config.toml
bias = "qkv"
init_std_up = 0.041
lr = 0.0182
beta1 = 0.93
schedule = "wsd"
final_lr_fraction = 0.0
Each number is 128 + 32 x the weight over its row's rms, rounded and kept within 0 to 255. Layers, rows and columns count from 0. The size above them is the row's rms in percent of the matrix's.

# layer 3 attention query, 192x192, rms 0.179, rows 169-185, columns 96-191
size [106 107 106 117 108 103  96 106 103 107 138  99 105 104 107 100 107]
[[128  92 122  88  85 143  93 182 143 180 146 165 183 143 111 151 125 102  87 111 170 131 122 172  88 111 133  62 105 111 162 137 119 174 118 165 129 174 151 144 152 173 113 119 161 124  52 178 143 160 139  81 130  97 104 126 109 140 142 127 171 147  96 146 121 136  77 122 155 162 107 111 115  69  76 108 164  70 108 132 125 112 109 161 108  89  61 105 167 151 168 102  90 154 111 118]
 [132 140 118 102 113 149 163 168 123 178 157 123 152 175 146 115  99  97  73 132 127 136  88 121 156 137 145 109 128  95 167 157 176 118 100 112 175 125 109  95 174 109 161 128 119 166 115 193 174 108 182 169 180 165 142 140 120 159 144  60 165 119 156 134 166 151 196 138  75  87 139 108 125 117 127  64 155  80 119 111 150 110  76 107 136 123  79 132  80 129 169 128 159  92  79 148]
 [138 107 153  97  75  69 158 115 144 160 145 126 195 148 143 178  54  76 140 106 216 126 155 122 107 125 128 103  74 164  87  73  89  76 152 132 136 127 135  96 134 153 200 136 142 119 123 113 161  92 137 120 152  73 140 155 128 164 148  87  91 154 127 128 122 124 142 142 145  72 190 134 151 107 108 173  63 132 140 124  64 155 159 123 161 121  99 118 165  92 215 168 158 114  59 145]
 [148 136  86 137  87 131 129 159 110 128 144 119 134 139 148  87 112 101 135 149 109 135 177 161 124 107 166 167 137 113 189 133 206  75 131  83  90 109 132  79 125 177 183 158  96 181  99  96 112 117 144 197 137 184 173 132 127 100 110 168 159  79 117 137  93 120 111 192 119  56 224 130 110 153 130 126 130  66 124 117 139 107 194 140 145 113 100 163 159  98 164 124 145 174 147 138]
 [147 124 145 107 166 128 126  83 120 123 128 128 115 168 100  93 123 162 137  82 202  83 105 201 202 128 167 157 134  95 139 145 172 116 114 150 134 147 128 165 126 143  76 126 157  96 135 112 133 150 150  83 127 168 110 113  53 109  92 167 151 100 162 139 168 133 128 159 125 120 133 148 161 115 159 106 145 125 172  99 109 156 119 165 161 127 155 154  58 138 135 148  91 123 159  46]
 [123 167 155 138 195 119 111 160 148  82  91 112  79 138 128 183 102 100 125 106 155 153 125 119 110 113 115 157 139 182 109 177 169 169 115 143 147 133 138 123 151  72 162 147 177 116 113 129 151 135 139 103 122 130 149 141  76 133  88 118  87 118 159 156 150 119 106  71  88 123 118  41 116 100  89 113 117 119 186 121  76 144 139  85 151  99 113 181 149 113 116  58 159 154  87  92]
 [166 126 148 151 158 116 116 125 130 105  84 139 125  74 127 123 132 165 130 136 156  73 101  98 102 126 139  68 197 137 130 119 116 138 144 124  79 125  74 175 111 135 144  87 180 137 119 168 114 145  73 132 101  93 167 139 141 163 155 123  82 100 103 157 181 102  66 122 208 110 124 141 117  78 129 150 146 166 142 121 177 189 112 145 165 104 105 145 156 187 124 116  49 139 186 166]
 [148 120 147 168 197 124  96 148 170 168 164 157 155  90 175 111  89 107 154 155 163 123 128 100 119  87 161  64 176 141 163  81 155  72 198 128 110  99 109 131 159 130 157  58 188 122 103 145  98 107  78  51 140 135 145 189 127 107 122 153 104 112 108 109 144 114 102  78 115  86 111 119 103 135 148 105 144 137 175 150 106  95 115  91 153 137 136  77 113 121  94 104 118 176 133 125]
 [113 142 185 108  86 115 113  85 124  93 115 141  83 112 154 200  95 106 118 129  66  95 117 122 171 162 106 159 138 181 125  75  86 121 111 114  79 161 137 174 143 120  50 173 155 145 128 114 109 164 126 128 139  75 136  84 153 128 148 104  85 144 127 138 118 159 135 139 152 184 115  71 106 117 143 107 168 186 167 153  44 109 194 144  84 114 207 196 173 138 104 129 154 144  90 101]
 [112 217  55  69 108 110 126 135  82 134 173 142 116 129 136  75  59 104 139  82 120 103 130 140 115 156 149 108  93 148 119 144 113 118 146 136 173 112 123  71 128 198 195 140 138 116 127 139 165 109 129  88  22 150 133 105  74 100 107 157 134 118  69 140 115 150 131 103 141 137 176 126 182 117 115 145 161 102 185 156 174 163 129 179 148 127 139 172  78 124 108 119 152  95 140 128]
 [159 176  56  97 193  87 114 171 110 151  75 120 156  97 116 131 188 144 142 146 115 106  74  94 136  95 125 124 137 171  64 117  92 159 122 165 141 179 136 145 134 119 124  78 114  64 108 118  85 150 145  99 148  87 129 126 136 114 114 142 108 189 162 140 107 151  47  82 163 101 145 108  84 171 147 105 173 171 140 135 116 123 150  95 191 152  85 108 119 118  84 109 149  98 157 124]
 [155 162 127 119 194  86 154 108 150 104 126 145 155 156 167  81 141 124 160 100 145 106 132 163 167 165 135 103 131 186  64 153 153  79 160 136 163 150 171 159  83 127 131 116 111  73 160  70 128 100 104 197 141 156  87 166  84 128  98  87 137  95 152  92 143 167 172 155  97 172 139 166  99 140  82 126 166 200 147  63 134 100 160  84  85 115 154 147 119 107 192 146  72 109 135  88]
 [174  98 100 147 105  91 158 105 100 119 135 160 138 182 145  89 186 130  99 159 133 178 158 174 154 132 131 142 139 127  77 137 121  89  69 170 104  76  94 120 124  91 168 157 133 115  93 100 109 155 170  58  92 180 218 143  53 115 159 169 145 136 113 132 196 134 128 139 182 129 154 116 148 157 115 105 110 173 110  91 200 132 135 146 173  80  63  65 159 175 120 137 140 143 167 114]
 [124 167  73 104 110 158 103  98 181  80 115 155 169 172 126 142  87 182 112 132 205 127 129 125 118 101 108 103 113 156 106 117 120 155 102  58 150 137 135  88 203  78 170 109  85 144  79 145 141 122 177 117 159 145  87 132  89 149 161 110 162  80 164 106 120 141 131 113 145 157  75 188 139 129  89 135 166  98 102 132 155  69 122 143 118  94 106 118 114 206 143  98 141  97 163  90]
 [153  92 121 120 105 113 118 160 100 127 124 177  99 119 179 191 128 125 139 147 178  79 126 221 179 127 139 170  77 145 120 154 143 120  94 125 115  94 100 130  64 148 167 167 158 122 171 178 137 123 157 138 121 221 132  82  85  77 139 166 162  98  54  82  88 102 145 135 182 125  80 142 180 121 143 122 138  76 113 115 102  98 162 140 131  96 103 138 126 117 109 102 125 104 130 109]
 [126 135 150 106 163 138 155 101 109 110 117 143 146 179  90 136 111 153 156  91  59 164 158  82 115 109 132 128 160 108 147 149 163 110 153 130 102  89 105 176 186  91 133 102 103 124 144  83 172 152 114 143  78 160 100 125 192 115 152 117 110  87 128 143 106 145 117 123  81 149  41 170 167  78 154 131 135  45 136 166 166 153 127 142 194 134 141 124 123 114 140 207 104 133  53 104]
 [ 92 132  62  99 147 155 131 113 118 143  61 205 161 165  82 167 136 137 114  90 109 171 124 102 130 150 166 157 122 169 166 137  99 161 128 133 105 151 124 143 145 132  94 171 129 119 112  92 118 148  44 159 120 159 125 183  77 149 149 141 114 107 123 189 141 111 160  86  85  79 106 132  89 135 123 104 163 151 115  82 155 142 139 107 134 119 119 116 121 122 129  48  71 174 145 113]]
# layer 3 attention key, 192x192, rms 0.177, rows 169-184, columns 96-191
size [106 114 103 112 106  99  90 100 103 110 123 100  96 106 107 102]
[[160 147 143 109 130 164 210  99 148 121 154 148 115 107  89  90 130 100 108 153 153 108 139  94 159  68 181 122 170 153  96 148 116 167 159 136 171 104 127 106 124 128 178 149  72 141  38 100  90  84 175  79 113 181  80 116  92 106 141 106 139 151 115 142 138 175 180 172 191 160 108 123 144 111 129 179  83 102 160  75  97 134 136 122 153 109  81 116 128  80 199  88  86 104 154 149]
 [131  88  99 145  97 183 121 129 140 157 115  78 142 101 157 108 180 114 164 131 154  64 105 122 114  78  86 130 122 137 142 160 208 113  93 139 169 112 107 102 112 146 122 147 119  92  96 141 173 163 144 101  65 219 113  87 149 133  70  73 130 100  94 127 156 132  78  97 165 111 105  85  78 134 110 186 160 124 128  92 163 149 133 117 117 132  81 113 106 157 141 155 143 118  62 150]
 [188 136 167 144 149 114 140  73 134 122 110 151 128  99 108  96 191 103  94  96 147 139 136 113 125 125 108 119  94 146  99 115 181 127 173 123 146 139  97 169  64 110 112  88 181 106 108 187 121  33 139 183 107 135 143 146 102  89 129 154 126 147 140 130  29 114 118 136  76 128 130 113  87 119 113 106 103  96 146 142 102 124  92 110 135 131 103 146 144 104 203 121 167 173  77 137]
 [121 114  65 136 104 162 180 163 139 177 138  90 154  87 177 166 176 137 145  95 185  79 132  66 115 147  83 133 147 124 100 100  92 141 124 101 141  85 178 133 171 147 160 108 179  98  78 143 147 173 125 128 119 108  99 129 122 192 140 102 155  91  72 125  74 165 133 115  85  58 152 143 107 141  79 118  98 151 157 144 134  41 115 119 143 129 172  95 140  95 144 156 157 169 150  77]
 [ 88 131 168 139 180 103 100 126 118 147  86 172 124 108  90 187 114 157 148 132 174  80 150 166  86 117 159 187 123 130  50  66 144 104 134  59 129 156  58 122 153 113 130 136 127 107  92 137 136 146 148 119 139 121  88 157 107 134  97 136 143 131 122 119  94 114  95 158 178  79  39 168 205 192 177 131 153 165 115 158 136 128 121 153 119 104 124 132 132 168 140 119 126 132 144  88]
 [ 95 110 137 118 164 100 135 138 184 101 128  82  85  72 137 157  94 141 141 166 101 116 132 110 123 149 199 137 129 168 117 114 147 125 209 103 165 112 174 144 135 117 115 147 117 100 173 186 122 115 121  52  91 161  94 130  82 178 143 132 135 189 176 182  91 105 110 116 185 145 156 119 101 128 124 121 204 131 170 190 150 102 145 184 100 127 104 173 148  91 108 107 121 120  80 111]
 [ 70 154 118  95 107 124 166 102 173 181 111 171 101 144 143  74 137 139 106 112 125 144  95 121 134 140 150 112 144 116 114 155  89  77 131 129  90 142  73 125 192 175 136 109 166 159  88  43 132 130 123 118 162 132 113 126 120 182 129 128 136 145 118 108 128 221  72 129 130 135 124  39 131 158 197 132 154 129 152  88  91 119 129  88 148 158 151 184 138 124 105 126  76 176 147 163]
 [111 165 153  97 115 151 153 114 155 167 143 110 111  98 103 107  92 116  97 185 125 161 154 116 168 114 111 111 104 139 136  83 156 110 111 141 114  85 130 137 147 181 110 156 162 109  97  96  76  98  96 130 161 161 159 193 167 146 136 108 146  84 141 147 105 152  88 166 104  74 134  93  75 139 106 107 140 100 147 142 154 139 126 144  89 118  78 177 106 116  90 162 151 122  77  81]
 [111 143 176 102 150 101  97 157 140 143 160  87 152 174 106 188  81  96  60 110  81 167 159 128 158 201 123 117 109 128 161  89 129 135 128 166  96 155 133 205 110 160  96 143  63 214  93 138 106 118 166 190 134 173 159 128 159 134 100 155 140 135 110 125 107 108 109 153 137 150 188 108 167 121 122  63 178 141  83 116 115 108 147  92 142 113 102 121 146 158 135 111 139 124  90 103]
 [101 140 106 181  71 143 127 160 124 146  79 170 136  90 119 119 190 176 126 100 213  93  74  88 148 130 128 162 100 124  55 155  94  95 141 125 123 105 135 143 134 149 167 173  51 147 135  78 121 112 111 113  78 106 150  93 117 163 142 106 123  89 135 132  96 157 135 129 118 102 163 153 127 141 144 120 125 146 164  80  96 152 117 159 151  93 134 106 126 143 116 110 198 123 109 113]
 [151 153 175 116 117  82 142 175 130 122 146 116  79 135 113 120 135 145 135 146 177 101 144 151 142 102 177 162 144 106 151 154  92 171  85 150  75 102 112 137 137 107 136 131 153 107  92 120  76 123 159 105 195  88 171 167 153 105 108 125 148 187 117 121  94 172 126 133 163 174 146  96  65 114 131 136 148 133 132  89 171 104 157 135 148 130  94 119 121 157 111 120 111 116 139 158]
 [131 104 108  85 184 101 145  81 145 113  93  97 130 123  99 137  99 138 122 165 169  89 115 165  89 167 110  77 127 132 105 207 140 134 139 145 126 147 136 141 124 138 113 124  80 104  75 197 175 127 174 132 129 150 122 203  70 135 131 182 157 146 159 158 134 157 136 185 155  95 122 191  50 150 150 131 101 137  89 119 115 124 148  61  99 159 130 134  85 162 102 161 164 135 153 107]
 [193 139 149 123  52 104 157 128  87 126 143 153 122 148 118 105 127 192 112 122 125 132 146 155 158 135 117 133 121 179  74 119 153 144 157 113  85 118 134 121 133  90 147 140 183 127 104 135 137 178 165  99 156 116 170 133  35 174 112 111 170 122 124 109 149 115  80  85 102 152 122 103 141 138 159  32  96 114 115 116 167  75 150  91 121 108 156  98 171  73 149 115 154 157 135 128]
 [128 172 115 128 138 113 104  92 165 139  17 113 172 159 131  77 121 197 163 132 143 113 159 101 111 111 104 125  98 135 157  64 139 204 160 108 157 133  99 134  92 100 174 135  59 104 167 192 158 143 115  82 123 173 111 148 136 110 145 182 124 139 166  94  84 153 125 109  95 125  89 112 109  95 118  94 137 106 103  99 149 159 141 116 118  66 158 140  83  99 150 118  47 111 135  79]
 [ 71  54 120 174 102 160 131 101 161 154 147 144  49 124 146 152  93 199  88 140 177 192 105 117 172 128 116 154 146 111 106 153  96 136 128  95 149 126  89 133 135  89  99 136 100 124 125 149  97 165 132 137 180 126 158  73  91 147 182 102 157 113  92 136 143 127 104 106 164  34 153 126 219  96 116 119 130 196 129 126 147  71 155 178 149 132 170 147  71 137 162 101 139 152 123 126]
 [168 111 126 175 137 170 153  99  47  62 125 154  92  92 112 143 142 147 172  90 103 154  49 139 165 118 160 157 150  80 157 149 137 145 170 138 145 183 158 186 133 156 129  88 169 138 155 147 211 108 114 167 102  92 103 165 188 116 139 150  61  90 159  77 128 122 146 105 103 185  76 132 146  99 137 145 128 112 138 123 151 118 139 131 154 135  83 138  90 115  87 105  51 115 125  73]]